config = dict(
    n_layer=18,
    d_model=160,
    n_head=2,
    n_kv_head=1,
    head_dim=64,
    d_mlp=192,
    vocab_size=8192,
    activation='swiglu',
    norm='rmsnorm',
    norm_place='pre',
    norm_eps=1e-05,
    positions='rope',
    rope_base=10000.0,
    rope_fraction=1.0,
    qk_norm=True,
    attn_scale=0.125,
    bias='none',
    tie_embeddings=False,
    parallel_block=False,
    init='uniform',
    init_std_qkv=0.034,
    init_std_o=0.00634,
    init_std_up=0.034,
    init_std_down=0.00518,
    init_out_by_depth=True,
    optimizer='adamw',
    lr=0.00241,
    beta1=0.9,
    beta2=0.98,
    weight_decay=0.085,
    lr_head=0.00579,
    grad_clip=0.5,
    warmup_steps=591,
    schedule='wsd',
    decay_fraction=0.592,
    decay_shape='linear',
    final_lr_fraction=0.0,
    batch_tokens=16384,
    seq_len=256,
    doc_mask=False,
    train_tokens=199000000,
    steps=12146,
    dataset='wikipedia_en',
)
Each number is 200 + 20 x the weight over the matrix's rms, rounded and kept within 0 to 999. Layers, rows and columns count from 0.

# up: layer 15 MLP up, 192x160, rms 0.159, rows 146-174, columns 0-79
# down: layer 15 MLP down (transposed), 192x160, rms 0.156, rows 146-173, columns 0-79
# gate: layer 15 MLP gate, 192x160, rms 0.15, rows 147-174, columns 0-79
up146,202,168,189,194,199,201,216,181,185,195,205,216,192,191,189,231,185,182,194,211,216,194,223,210,233,212,212,168,217,186,219,197,219,196,192,185,183,195,172,187,199,203,174,171,225,238,213,193,187,217,196,195,209,179,214,194,196,198,184,186,196,182,171,158,186,181,184,190,199,238,205,196,223,192,186,199,206,173,186,185
down146,182,183,163,180,162,204,223,207,201,209,209,243,185,237,223,223,227,220,213,211,187,156,192,202,171,215,238,214,196,207,205,185,218,187,193,159,145,162,196,195,191,206,220,194,216,233,192,185,200,214,191,221,179,187,201,188,195,177,192,204,217,215,200,230,237,209,219,180,226,258,208,203,209,213,183,228,196,204,209,220
gate147,210,224,226,195,183,192,202,203,222,216,202,192,177,195,219,182,191,206,205,210,226,217,208,199,182,196,197,187,190,210,216,205,195,216,196,239,191,223,225,201,174,197,233,217,215,196,176,199,209,195,247,205,217,184,168,206,190,221,183,235,179,221,202,179,221,196,226,187,238,213,175,181,218,212,234,203,165,216,223,215
up147,216,200,232,211,207,183,172,220,202,202,210,216,192,204,187,203,198,234,218,208,209,191,174,199,192,183,202,212,188,215,213,220,218,198,202,209,156,192,198,223,167,176,205,218,206,191,189,197,181,219,197,192,229,152,164,164,206,218,207,200,170,214,184,222,203,212,201,213,185,213,159,227,210,203,186,186,162,209,232,184
down147,196,225,210,188,208,195,206,210,187,209,179,199,208,194,206,186,142,289,206,203,208,171,215,195,220,184,189,186,179,190,216,190,230,188,212,186,47,199,185,211,199,188,208,204,152,203,218,213,214,189,173,199,182,199,199,184,212,201,234,193,207,192,206,217,206,179,210,186,181,187,191,190,172,240,206,220,213,194,200,197
gate148,214,231,189,191,187,217,194,206,176,209,205,216,185,211,151,170,185,197,229,208,231,193,222,218,208,203,173,204,174,220,198,210,241,200,204,233,224,189,206,192,192,186,228,162,174,203,187,182,230,213,200,254,189,186,160,189,207,206,206,156,170,214,229,199,196,187,171,203,212,209,196,226,180,195,196,238,175,199,236,191
up148,180,217,172,225,233,199,217,200,220,192,170,213,234,211,193,180,237,188,218,200,199,190,199,212,192,253,194,209,229,188,178,167,202,199,204,191,192,178,194,166,188,211,213,242,191,180,187,220,168,207,209,232,225,187,198,186,207,181,145,210,193,232,213,232,172,216,186,230,194,193,202,196,205,190,223,170,208,164,199,212
down148,192,191,220,195,233,198,197,224,212,200,169,203,190,242,189,168,214,195,177,206,231,194,191,184,225,233,174,207,197,179,199,177,223,184,215,194,246,170,218,214,201,216,201,220,167,214,210,206,175,207,199,214,212,203,194,204,224,213,225,219,199,187,234,184,179,194,199,182,206,204,217,177,197,232,184,205,202,193,221,199
gate149,214,229,166,206,205,188,217,217,193,190,157,186,188,223,184,167,205,178,193,229,196,209,223,207,238,180,170,181,199,167,242,185,179,220,190,238,234,214,212,229,230,219,217,197,196,206,191,210,205,183,174,214,225,184,209,203,209,253,252,204,251,227,219,151,195,219,185,157,185,195,222,204,239,188,263,242,240,162,177,197
up149,216,196,220,194,177,174,231,168,211,192,203,194,204,200,154,194,219,218,178,157,161,197,225,209,217,227,227,171,144,238,206,207,235,198,193,172,193,196,225,170,184,219,231,189,183,220,228,208,210,201,226,205,239,210,201,187,177,260,194,180,203,197,186,179,157,213,174,218,200,218,169,187,204,184,172,234,192,231,207,220
down149,201,186,152,186,224,220,178,192,214,202,209,146,201,182,198,201,226,151,170,207,167,218,190,168,208,204,244,158,187,208,192,218,226,214,236,163,190,235,205,162,210,184,183,215,193,217,206,203,214,232,181,187,189,203,227,161,183,193,188,201,192,157,188,232,235,193,204,235,190,213,179,186,185,196,237,208,205,177,225,191
gate150,193,191,191,181,199,180,171,222,184,203,237,221,222,227,201,193,220,187,188,205,247,194,216,200,196,182,188,211,215,196,191,211,164,188,199,234,210,190,211,189,165,204,249,207,196,195,178,195,224,236,229,193,207,224,207,193,195,205,197,201,239,191,167,168,246,204,212,204,192,186,206,194,209,206,190,196,187,202,187,185
up150,205,219,155,237,186,183,190,219,178,169,195,192,205,237,215,199,216,198,207,185,231,193,200,252,194,183,212,179,198,202,224,236,177,218,178,151,199,163,227,173,190,202,202,248,222,195,175,198,224,203,201,202,202,210,187,177,202,197,210,188,209,206,221,185,210,220,168,213,234,184,224,195,180,231,186,205,214,207,182,207
down150,172,212,219,212,218,213,184,186,190,191,158,201,191,198,215,197,232,205,186,175,237,232,269,188,182,221,187,191,195,211,193,197,201,186,178,204,157,214,190,193,229,191,171,199,194,197,165,174,203,165,203,211,218,196,177,187,212,214,192,170,174,212,192,223,162,193,211,210,199,184,203,191,202,181,185,176,180,209,209,206
gate151,222,210,165,192,223,238,227,201,229,176,222,202,208,209,225,190,211,193,202,233,244,198,207,218,214,167,222,196,205,179,184,174,211,191,180,212,200,183,245,198,221,186,234,211,162,191,162,236,203,219,227,213,206,214,195,213,187,178,225,188,211,200,190,199,198,193,188,192,193,183,202,200,195,171,183,192,195,186,212,184
up151,216,214,224,217,237,256,236,230,199,207,192,184,189,198,198,208,197,193,194,212,178,197,222,200,209,185,190,195,214,206,194,199,228,218,226,227,189,185,216,171,239,181,184,193,202,195,182,221,213,189,195,198,232,197,197,169,214,207,207,193,202,211,214,202,176,227,198,180,165,197,191,166,221,155,202,161,200,218,221,224
down151,242,231,200,231,152,197,178,210,199,202,195,203,165,201,175,204,169,206,202,197,200,198,227,231,176,218,191,172,224,185,165,215,198,195,217,204,127,228,202,201,186,216,175,238,191,180,206,190,191,222,206,212,178,187,172,215,210,211,182,198,195,238,200,210,207,184,201,201,196,183,164,191,191,211,180,211,199,251,249,201
gate152,195,210,185,153,209,209,221,221,192,207,190,202,202,222,224,216,185,174,221,155,153,175,202,224,181,208,196,174,164,207,202,216,194,208,201,212,222,227,218,229,182,231,198,228,199,181,207,204,222,175,203,221,217,201,202,213,201,186,218,261,219,177,198,213,228,218,232,233,224,193,226,188,218,227,200,183,202,240,185,213
up152,204,192,205,210,213,205,186,182,226,207,208,199,199,227,203,210,184,153,156,178,176,208,187,230,172,216,220,201,204,182,208,179,204,178,204,199,200,196,176,158,198,218,218,194,203,151,167,232,168,207,191,198,199,172,254,194,239,184,194,177,177,227,190,212,214,173,206,202,218,231,186,178,235,170,194,222,194,191,220,212
down152,156,188,171,234,205,198,210,183,191,205,191,204,200,185,184,213,205,276,175,204,222,214,215,207,196,201,212,218,197,202,184,211,211,187,215,186,140,197,195,188,190,204,207,165,200,186,212,200,204,205,200,227,216,201,191,187,162,210,179,183,190,207,182,190,200,225,192,212,216,219,192,210,186,205,180,180,203,216,179,202
gate153,180,237,185,200,172,170,174,173,219,196,178,190,205,222,198,200,219,166,201,195,194,199,183,237,195,173,212,201,195,216,167,193,234,234,195,214,233,206,204,190,178,209,236,208,194,204,169,181,200,231,184,226,164,218,205,213,217,179,198,235,200,192,245,189,203,202,195,171,176,207,181,164,222,211,213,185,196,230,193,182
up153,204,242,173,223,200,209,171,218,199,156,207,197,200,190,174,178,182,222,217,182,201,176,236,208,184,237,193,194,202,141,217,237,193,227,164,214,207,211,209,136,195,194,192,156,204,200,187,204,205,213,199,196,240,211,214,227,192,224,206,198,199,201,235,233,206,245,169,214,230,171,190,194,192,180,211,162,220,188,193,197
down153,190,203,208,140,205,187,182,191,172,184,226,187,220,199,197,217,171,161,165,191,221,204,184,208,215,160,201,191,193,261,169,185,230,139,182,191,240,176,226,226,233,185,231,155,211,229,185,174,216,218,195,220,234,198,226,158,213,211,181,229,202,195,192,201,207,219,171,211,215,219,185,158,174,174,215,175,210,201,220,188
gate154,182,215,184,224,194,177,201,248,177,169,201,203,215,173,215,203,216,207,206,206,228,192,241,201,170,210,236,172,209,195,223,191,161,208,180,209,232,192,233,194,216,196,223,199,174,196,212,199,235,178,207,194,214,175,195,211,189,168,219,220,214,191,162,217,217,207,173,186,192,234,195,198,202,212,195,208,211,198,186,216
up154,227,191,224,219,194,194,185,216,200,200,188,194,201,232,197,179,199,191,184,199,204,195,193,174,198,258,174,210,248,184,159,199,185,168,211,238,178,216,184,190,180,204,191,192,222,195,213,209,194,206,239,220,188,197,224,195,176,231,203,178,218,199,205,217,203,185,176,220,211,201,177,184,216,134,209,198,165,224,207,188
down154,214,215,176,187,216,222,163,195,222,181,192,166,198,241,184,202,192,189,175,183,182,210,221,194,226,209,202,215,187,208,229,180,186,211,191,203,207,194,225,176,216,180,192,224,189,193,223,213,129,185,195,183,180,191,194,204,181,213,185,193,214,177,235,181,182,200,202,194,191,240,203,201,184,218,236,171,184,164,225,179
gate155,204,202,209,163,186,187,219,211,182,229,184,191,206,186,184,177,190,199,189,208,176,204,214,268,203,235,200,204,195,194,220,212,179,183,169,186,202,212,220,199,180,157,189,185,195,188,202,175,236,193,193,173,188,230,203,209,195,169,207,173,214,203,207,214,193,225,211,173,217,195,248,211,199,202,204,224,196,240,220,204
up155,217,177,227,198,177,225,215,185,175,226,222,201,221,190,202,203,207,199,217,221,210,194,177,193,188,195,176,179,205,218,184,196,216,177,209,205,201,192,210,209,181,211,184,175,209,193,182,182,202,205,183,177,218,183,229,191,198,243,196,232,199,227,151,203,222,194,206,175,217,184,203,209,225,226,192,226,195,180,179,227
down155,224,203,190,170,213,208,206,184,209,257,225,175,210,225,191,186,227,202,206,167,202,243,218,191,160,202,199,222,202,209,183,188,198,199,219,199,241,179,192,200,181,205,234,219,203,201,195,207,195,228,218,223,202,188,196,185,209,187,243,151,206,210,185,174,202,169,195,202,177,223,216,189,198,205,212,196,194,194,176,186
gate156,192,216,194,208,192,184,208,197,180,179,174,190,215,176,188,216,195,214,201,198,166,219,205,182,230,179,222,199,195,210,211,244,206,214,195,214,234,182,201,234,252,168,224,189,216,245,182,209,234,179,200,211,229,172,205,180,200,205,186,188,191,222,213,183,215,186,208,188,225,193,213,217,238,218,218,242,190,209,241,210
up156,185,203,164,170,210,247,163,183,208,206,188,183,217,162,214,237,188,211,189,203,191,204,211,215,164,195,207,169,184,200,203,214,148,256,158,211,195,223,176,193,203,230,190,167,180,223,223,179,191,200,151,221,204,166,202,210,171,205,182,192,207,241,173,210,181,220,202,190,201,221,221,195,203,185,203,194,184,174,180,222
down156,202,195,166,156,219,215,220,219,197,225,197,193,229,226,202,183,200,173,175,213,190,216,208,171,180,203,190,208,192,219,197,186,219,187,213,189,197,205,192,194,195,180,238,193,223,208,195,208,178,190,205,205,187,192,169,226,238,181,202,173,226,218,193,221,222,194,218,192,179,206,203,164,219,227,214,227,199,212,206,205
gate157,249,212,193,198,212,193,215,190,168,201,200,190,163,194,199,165,191,190,192,191,208,213,213,244,189,209,193,193,163,212,183,207,220,216,205,188,211,218,204,203,187,163,210,206,211,224,202,188,200,245,151,222,210,204,191,215,157,204,210,210,198,216,206,173,180,204,199,187,201,209,188,181,177,217,205,217,154,231,192,208
up157,182,214,188,203,196,214,190,221,195,215,210,200,184,168,159,176,213,194,192,212,197,216,215,206,234,222,220,148,193,198,189,183,211,203,184,166,221,229,196,215,189,184,174,179,181,222,258,219,187,221,185,246,198,203,193,186,228,212,209,198,172,229,156,221,203,211,218,219,199,185,222,219,212,234,192,157,177,171,194,210
down157,207,194,222,189,217,174,202,185,221,207,223,211,210,190,199,186,221,198,206,179,188,214,202,209,202,197,207,192,159,200,177,203,211,159,233,231,250,227,218,176,254,181,229,188,214,178,182,210,176,198,202,178,203,174,175,212,200,183,177,214,214,192,226,185,190,203,226,207,191,220,194,174,205,210,161,211,197,224,228,226
gate158,228,227,176,187,190,190,212,160,249,213,169,171,177,238,192,152,236,216,223,180,195,182,242,185,220,216,191,209,208,204,188,197,194,192,214,203,225,169,222,188,197,203,178,198,194,217,159,205,223,224,207,200,223,177,217,192,205,210,186,166,192,183,197,185,193,231,181,195,209,189,216,221,189,216,184,227,183,229,209,184
up158,212,193,209,239,187,225,198,207,191,174,178,233,221,187,213,192,211,221,154,225,210,219,182,187,229,156,205,218,185,188,186,226,194,182,217,232,210,198,223,203,208,146,211,186,222,195,187,166,192,209,225,206,161,173,198,189,195,170,208,239,191,217,205,253,156,216,195,225,215,195,197,184,221,204,212,183,161,157,188,192
down158,211,194,204,200,175,245,216,199,220,230,182,226,185,224,231,189,226,250,210,178,225,179,190,183,211,190,178,203,201,203,201,176,208,198,176,220,192,218,197,213,183,200,166,229,222,218,198,205,189,225,183,195,202,201,177,202,207,190,240,230,172,219,194,200,209,205,172,229,219,225,217,180,203,178,177,166,178,178,208,148
gate159,238,210,223,211,207,184,177,241,232,196,200,193,192,204,186,183,220,212,204,258,213,229,235,155,191,169,230,227,196,188,173,201,225,212,186,229,223,181,212,189,178,239,218,187,203,196,185,205,207,224,218,210,156,242,210,227,204,215,185,231,211,198,203,213,180,161,191,194,206,211,191,196,223,208,215,215,223,173,204,207
up159,179,181,215,237,164,208,192,194,203,183,227,216,183,202,183,167,190,236,149,165,175,173,203,208,205,184,212,219,211,185,192,202,160,229,216,193,212,161,181,157,200,197,207,181,211,177,180,174,194,188,193,186,168,168,228,208,202,198,206,178,193,211,198,208,204,157,213,183,210,179,165,232,199,208,223,149,212,184,211,222
down159,200,176,193,190,215,176,206,199,183,224,184,200,241,215,170,225,183,241,188,176,198,206,236,200,217,170,174,207,187,182,229,224,177,213,232,224,232,137,181,157,198,199,195,184,229,216,206,199,173,182,193,188,196,196,209,192,239,182,236,222,204,229,203,192,193,179,202,203,214,206,187,186,201,175,181,183,184,207,229,174
gate160,211,214,186,167,232,205,197,201,201,196,217,206,164,167,219,178,157,180,212,177,205,178,210,215,194,204,182,190,208,223,201,190,187,220,206,242,210,226,176,190,189,211,221,204,212,212,224,195,199,232,223,201,179,201,181,204,208,202,206,188,208,186,241,186,197,205,212,239,191,174,194,212,212,219,204,231,149,177,259,203
up160,182,207,226,194,153,174,176,193,230,193,213,218,207,206,187,196,191,191,190,216,232,221,172,185,168,194,206,182,169,180,166,208,216,162,229,223,198,202,210,242,198,224,238,194,239,211,181,203,200,222,206,203,241,189,169,194,175,205,224,190,191,183,240,207,192,204,218,195,181,207,180,209,183,194,229,199,207,262,219,217
down160,209,209,215,234,211,200,219,169,184,176,197,199,196,252,171,184,195,255,166,181,196,220,179,188,202,177,209,196,176,202,211,218,190,164,170,192,230,188,180,206,179,206,196,204,225,198,197,193,211,205,183,237,199,204,217,222,181,179,190,156,192,181,182,183,206,194,169,179,218,227,187,179,170,212,215,149,214,173,192,228
gate161,214,214,206,213,166,186,206,208,190,192,201,196,214,234,164,189,202,203,197,178,174,197,234,186,179,196,223,188,218,182,250,209,198,200,191,192,232,215,213,170,216,215,211,191,186,204,218,210,222,209,214,213,193,171,212,188,194,212,195,187,225,171,231,203,213,226,189,203,190,198,207,176,199,192,240,185,201,214,231,217
up161,190,193,192,207,193,165,203,199,196,189,179,146,188,212,175,181,196,250,193,232,173,188,216,184,155,187,216,252,183,246,223,194,197,206,212,221,220,209,183,210,200,222,210,193,198,206,190,178,214,189,176,226,196,194,224,173,215,187,185,213,193,197,188,212,208,219,206,245,190,200,194,163,206,184,216,213,227,195,227,205
down161,190,199,191,223,188,211,166,207,195,187,209,224,190,184,213,211,211,194,216,208,182,189,231,190,195,218,172,201,168,211,187,198,167,201,243,188,219,170,199,199,203,217,188,205,189,225,181,186,216,190,197,203,216,190,188,214,213,199,200,184,189,202,181,247,194,208,210,204,230,211,213,204,202,232,171,207,217,152,186,214
gate162,233,197,185,156,203,227,197,198,225,201,184,213,193,174,166,216,220,170,162,161,198,225,197,194,230,224,200,175,222,193,201,204,195,192,196,231,227,199,199,214,216,239,207,197,258,201,174,204,191,228,219,168,188,198,211,188,182,229,189,214,185,168,194,203,211,209,182,210,236,212,179,213,208,185,210,163,164,182,208,184
up162,209,186,224,202,227,217,222,223,170,232,234,210,198,155,190,216,256,183,185,202,181,215,224,194,195,227,216,196,178,193,207,174,228,207,227,208,211,195,207,186,195,199,181,198,224,248,191,159,220,173,177,187,209,184,189,184,209,182,198,186,168,207,170,233,182,194,172,223,165,223,193,201,199,224,217,244,211,158,204,225
down162,197,189,140,193,173,204,164,211,191,210,197,187,180,191,229,236,186,205,211,194,162,193,214,211,156,220,222,190,225,232,168,201,175,202,207,197,156,195,194,242,225,206,195,197,214,181,202,183,192,180,211,220,195,189,207,203,225,178,196,167,193,232,232,201,194,199,211,186,179,175,173,198,196,213,198,200,217,141,247,213
gate163,214,207,198,220,198,192,247,212,193,166,173,213,215,190,173,213,207,196,168,160,188,214,197,205,200,203,196,208,154,179,238,197,205,225,189,224,219,195,200,192,171,203,226,244,212,196,197,190,249,152,204,194,168,195,225,181,190,210,220,235,158,212,187,198,204,229,224,200,201,197,227,188,188,184,198,221,189,224,190,201
up163,188,194,192,176,188,189,188,235,199,169,153,172,202,194,219,179,195,209,239,180,238,216,209,162,198,202,211,178,205,191,231,225,183,186,185,191,209,197,255,243,197,207,219,176,219,189,246,231,183,199,169,165,191,236,202,234,166,189,161,196,189,166,175,197,210,204,202,192,209,188,184,192,193,215,162,217,181,191,154,211
down163,168,209,201,224,226,220,180,177,196,193,175,179,178,187,190,196,239,202,196,206,234,208,197,180,232,213,189,182,193,168,175,209,212,190,241,222,282,179,196,187,191,198,234,190,211,200,207,222,162,208,194,184,200,181,202,183,176,215,225,196,176,166,226,194,164,213,198,217,191,207,226,238,217,185,203,193,213,178,223,183
gate164,200,207,212,165,256,174,209,213,191,207,215,185,195,183,188,201,193,195,164,197,188,228,225,200,208,198,171,214,165,201,212,182,211,213,203,181,200,185,187,198,187,153,214,235,208,230,192,152,206,155,199,208,184,208,180,186,200,197,229,188,202,196,211,219,214,174,196,178,199,239,211,201,234,173,164,201,202,192,170,194
up164,178,252,213,218,192,217,208,179,189,192,206,186,198,207,202,217,192,186,176,218,179,206,201,186,169,169,193,196,200,209,197,190,196,188,187,206,206,198,205,199,183,193,202,211,213,187,197,218,205,214,223,217,151,220,194,201,200,199,187,213,176,209,183,180,205,188,224,225,214,227,214,219,172,194,172,201,233,223,148,185
down164,152,204,186,211,172,213,229,226,214,182,187,214,179,190,187,209,214,197,191,218,183,223,207,203,213,165,204,170,174,212,201,206,205,225,197,178,220,223,187,184,205,202,171,224,212,216,189,206,163,205,217,195,211,199,204,172,158,180,178,200,212,220,176,155,202,201,193,187,195,200,181,216,217,210,233,191,182,188,204,186
gate165,188,225,206,222,199,180,196,203,175,195,211,198,165,192,193,187,172,194,214,200,179,198,211,193,217,160,187,222,198,199,182,243,169,237,177,179,216,234,176,209,174,184,213,169,191,202,178,217,202,193,199,238,204,198,243,209,192,187,207,168,209,192,214,176,221,191,208,217,196,221,206,184,196,236,191,202,206,167,225,204
up165,206,167,196,206,211,199,193,186,222,189,229,184,221,198,193,224,192,184,175,204,166,195,164,219,210,239,175,204,175,190,230,189,213,167,183,213,200,191,188,203,185,179,162,205,186,219,213,212,208,194,202,188,220,197,193,236,187,235,226,234,243,219,221,199,195,154,191,165,177,169,178,188,160,206,208,202,212,217,211,172
down165,220,230,157,210,159,212,226,217,204,162,180,171,170,204,167,191,232,106,188,239,216,183,239,223,183,207,171,209,200,189,189,204,229,214,208,200,178,199,187,192,214,174,189,210,147,201,189,181,191,207,182,171,228,187,205,224,201,195,196,177,177,202,235,231,205,186,204,211,185,172,204,208,206,223,188,193,215,177,191,235
gate166,227,265,178,177,207,210,213,211,216,242,169,191,206,182,224,215,210,174,198,178,205,211,188,260,184,171,217,206,188,210,213,217,195,196,221,207,230,179,227,209,192,198,210,183,202,173,251,204,199,217,192,173,205,207,217,205,200,203,197,184,131,163,216,208,217,204,200,199,213,185,169,241,195,219,211,203,202,239,207,188
up166,164,237,209,197,220,208,200,185,193,242,243,216,182,235,178,132,209,186,161,239,202,161,213,181,226,211,181,201,198,226,211,210,202,189,212,180,197,213,217,251,211,208,208,223,206,172,212,198,203,191,226,197,244,194,197,225,200,229,196,203,208,213,174,215,185,207,214,210,228,220,239,199,214,189,186,197,218,206,174,180
down166,213,178,221,201,174,181,199,188,178,214,217,218,200,185,192,195,160,203,196,212,189,220,210,212,159,203,194,194,191,198,174,183,188,206,171,216,156,196,176,172,228,193,186,145,182,218,202,169,198,248,228,205,182,180,177,189,200,175,197,196,223,191,199,201,217,219,214,211,200,231,204,191,162,195,157,182,179,208,222,216
gate167,204,200,202,193,185,231,176,211,207,212,177,189,208,215,200,215,180,186,228,225,196,211,210,202,216,198,214,228,201,219,167,213,200,188,185,220,197,159,196,221,195,183,224,211,213,221,226,215,199,220,218,197,165,202,179,204,200,207,232,198,208,183,209,192,200,200,222,209,214,149,213,245,178,206,174,200,185,210,183,198
up167,220,202,191,172,199,199,191,206,161,214,195,163,199,211,153,205,203,210,230,186,208,199,198,175,196,207,226,187,213,169,192,155,209,192,200,204,205,189,166,201,196,230,239,205,201,181,172,201,194,225,225,226,200,194,252,224,235,194,184,201,196,212,181,201,220,191,229,214,232,185,197,187,215,195,228,216,170,169,193,201
down167,178,178,194,219,231,209,213,172,199,159,189,170,195,213,171,210,215,166,223,191,207,201,192,199,200,200,192,212,196,216,203,188,230,222,189,176,196,202,166,225,183,211,253,229,220,212,204,164,203,194,217,236,182,202,210,213,219,208,200,194,225,182,193,185,200,189,185,184,196,181,201,205,192,180,182,183,169,210,190,177
gate168,209,195,222,221,186,174,217,260,221,200,159,213,173,219,185,199,196,185,162,203,207,200,209,190,195,201,169,240,218,188,220,179,158,226,220,206,205,223,205,180,192,197,228,240,208,188,211,207,194,182,208,172,177,227,201,230,233,196,259,205,186,178,192,228,173,181,159,194,208,174,218,222,233,155,224,259,178,170,218,196
up168,188,224,194,197,205,199,212,212,157,224,197,189,222,201,187,193,193,185,187,204,182,197,202,172,213,189,187,187,223,233,219,217,215,181,218,216,201,218,183,215,186,221,208,187,219,212,188,212,208,213,206,216,204,226,214,209,227,204,201,222,163,184,178,197,210,166,209,211,185,170,196,218,214,236,211,248,133,188,205,214
down168,170,147,189,177,236,166,175,221,202,198,221,213,216,193,216,215,183,206,171,181,207,220,188,213,221,168,209,178,197,230,214,162,190,202,204,187,298,225,212,186,189,190,205,214,208,222,217,201,176,183,206,213,221,173,181,158,207,198,206,208,212,179,231,217,197,199,197,228,194,206,184,197,219,197,198,208,170,210,222,184
gate169,211,195,220,142,209,167,210,194,186,192,224,194,194,198,225,172,181,184,179,207,203,164,233,193,179,218,193,246,220,215,225,203,184,186,211,216,215,217,203,174,223,235,243,220,191,206,199,238,199,259,174,199,160,209,193,215,222,221,200,207,199,182,191,203,170,208,198,199,230,151,201,190,196,225,193,193,157,233,251,187
up169,242,228,200,222,182,215,233,172,196,213,187,177,222,194,148,154,194,215,181,196,199,226,187,215,240,214,191,236,194,210,250,218,219,177,210,176,203,193,175,227,153,209,219,182,198,189,191,218,203,215,211,203,194,225,193,190,173,202,194,228,190,183,213,224,185,195,222,212,206,213,212,190,201,218,220,175,223,225,204,218
down169,184,165,234,203,216,208,190,204,201,185,222,188,220,182,198,189,189,203,166,175,193,182,162,192,195,221,254,177,188,208,172,199,220,180,202,197,176,178,207,174,220,229,173,211,205,208,224,178,237,219,203,193,178,193,251,193,209,190,197,173,197,224,211,216,180,199,215,217,202,223,256,193,200,198,223,205,177,210,227,210
gate170,188,166,179,187,210,202,225,225,188,210,220,165,200,203,177,188,186,193,195,183,207,227,238,219,185,170,198,156,221,211,187,165,170,218,177,183,214,192,216,220,237,182,189,185,197,221,190,175,201,179,204,203,194,211,235,179,166,201,207,200,218,202,207,182,208,204,186,206,224,202,196,211,205,203,192,186,236,205,189,216
up170,179,203,182,230,219,191,217,166,180,224,205,186,168,212,182,195,214,188,242,158,195,207,220,181,162,213,185,200,245,182,168,206,215,240,221,209,210,189,195,163,202,202,179,181,212,240,206,194,174,199,228,215,221,222,220,241,208,201,175,188,173,198,212,191,186,166,187,208,190,206,169,203,210,169,194,226,183,210,221,210
down170,199,158,169,217,207,208,250,218,215,226,198,242,152,203,168,192,205,200,212,187,207,189,213,172,190,193,214,173,186,174,169,240,251,219,192,212,235,222,187,192,208,195,233,208,198,208,203,189,190,196,243,199,188,207,183,197,196,180,218,229,220,206,189,171,164,209,197,214,159,205,163,223,231,184,188,218,206,224,196,175
gate171,249,189,201,193,167,201,183,157,165,163,187,205,189,234,232,182,183,195,195,204,190,243,243,215,212,220,187,208,213,195,204,201,237,202,217,210,213,220,177,203,193,203,200,194,211,169,167,223,203,233,222,218,211,213,187,199,198,213,202,205,201,190,201,179,203,211,184,200,152,191,218,216,172,191,213,220,193,168,189,196
up171,201,174,196,185,140,212,196,225,204,200,203,189,205,217,215,213,202,181,201,244,182,204,215,174,208,192,204,231,217,202,176,165,218,191,202,195,207,256,206,249,184,203,213,200,186,183,204,207,225,194,167,164,191,242,201,203,189,217,195,204,179,166,230,196,180,224,221,203,210,206,226,224,187,180,198,243,182,193,187,199
down171,214,220,198,220,200,176,189,167,215,178,206,205,202,212,164,181,220,239,206,197,192,202,213,220,191,228,234,184,199,187,218,247,198,188,173,214,226,190,194,137,211,197,216,174,196,217,230,190,197,179,226,212,185,182,202,188,217,174,221,198,219,213,211,214,181,194,183,186,212,221,198,197,219,174,202,175,188,233,196,195
gate172,208,226,163,178,221,171,202,199,176,146,186,202,185,189,221,175,199,158,192,158,192,177,202,236,195,200,182,195,191,195,206,192,159,223,190,180,201,217,189,190,235,185,230,226,191,191,170,206,226,176,189,200,203,220,196,198,167,248,234,203,190,208,181,165,220,193,167,161,178,181,215,188,222,203,205,190,165,207,202,154
up172,189,216,199,198,229,204,205,210,165,197,177,213,185,168,160,188,181,187,205,200,166,195,198,226,211,198,206,233,212,228,203,216,191,194,168,187,200,217,185,185,253,174,188,159,214,194,183,225,194,181,212,221,219,180,254,226,224,208,251,199,188,225,190,216,194,153,179,212,228,197,217,243,182,192,191,216,219,163,183,189
down172,200,194,158,195,201,210,205,205,176,233,209,199,200,186,196,226,199,218,192,162,192,182,128,185,150,158,189,194,205,229,195,202,168,176,219,184,197,199,176,216,227,217,221,166,190,189,200,189,177,204,180,193,196,229,208,191,213,182,199,197,213,172,204,178,193,228,195,185,195,202,209,181,181,198,202,211,201,222,177,189
gate173,193,193,193,181,160,216,203,229,230,216,201,220,192,203,212,194,243,173,214,192,212,186,212,185,197,193,205,184,189,188,212,216,191,174,191,221,209,180,203,178,209,205,193,193,195,206,184,189,188,179,200,200,231,199,190,183,222,221,222,214,236,192,228,169,193,216,173,233,189,199,215,189,216,204,221,196,185,210,225,190
up173,183,168,178,207,233,181,197,218,182,204,216,226,220,228,200,192,178,169,187,173,185,172,223,190,212,209,191,204,215,199,223,203,230,184,168,188,194,177,193,194,184,226,173,221,199,202,207,218,186,180,177,193,198,204,188,207,223,232,183,173,195,206,197,191,191,198,186,206,195,210,213,199,180,211,180,223,193,195,198,191
down173,210,207,187,194,197,167,212,197,198,206,215,204,190,218,196,190,236,234,202,191,193,193,195,173,225,182,193,189,205,217,163,198,194,162,214,172,240,239,211,193,207,201,214,189,184,200,211,246,180,221,203,208,216,200,214,209,187,222,206,181,157,197,234,195,204,188,180,234,182,188,195,238,196,160,221,211,218,206,188,222
gate174,174,217,205,158,221,186,209,225,215,215,169,221,232,161,191,177,188,180,210,194,230,207,220,196,167,202,214,208,192,200,187,201,188,222,201,214,222,228,178,196,239,171,213,162,214,186,211,196,189,234,190,188,179,174,205,177,199,220,223,179,178,194,237,212,208,191,202,197,192,158,189,229,227,187,195,194,221,200,192,174
up174,208,175,175,196,198,178,242,179,161,189,240,184,200,207,226,198,223,191,235,210,181,210,228,241,191,174,172,168,201,197,217,203,206,219,227,200,203,217,195,212,224,218,230,205,200,215,175,202,195,221,233,169,263,208,212,222,213,225,199,193,209,218,155,208,181,196,211,232,181,188,187,208,209,208,163,226,175,194,194,178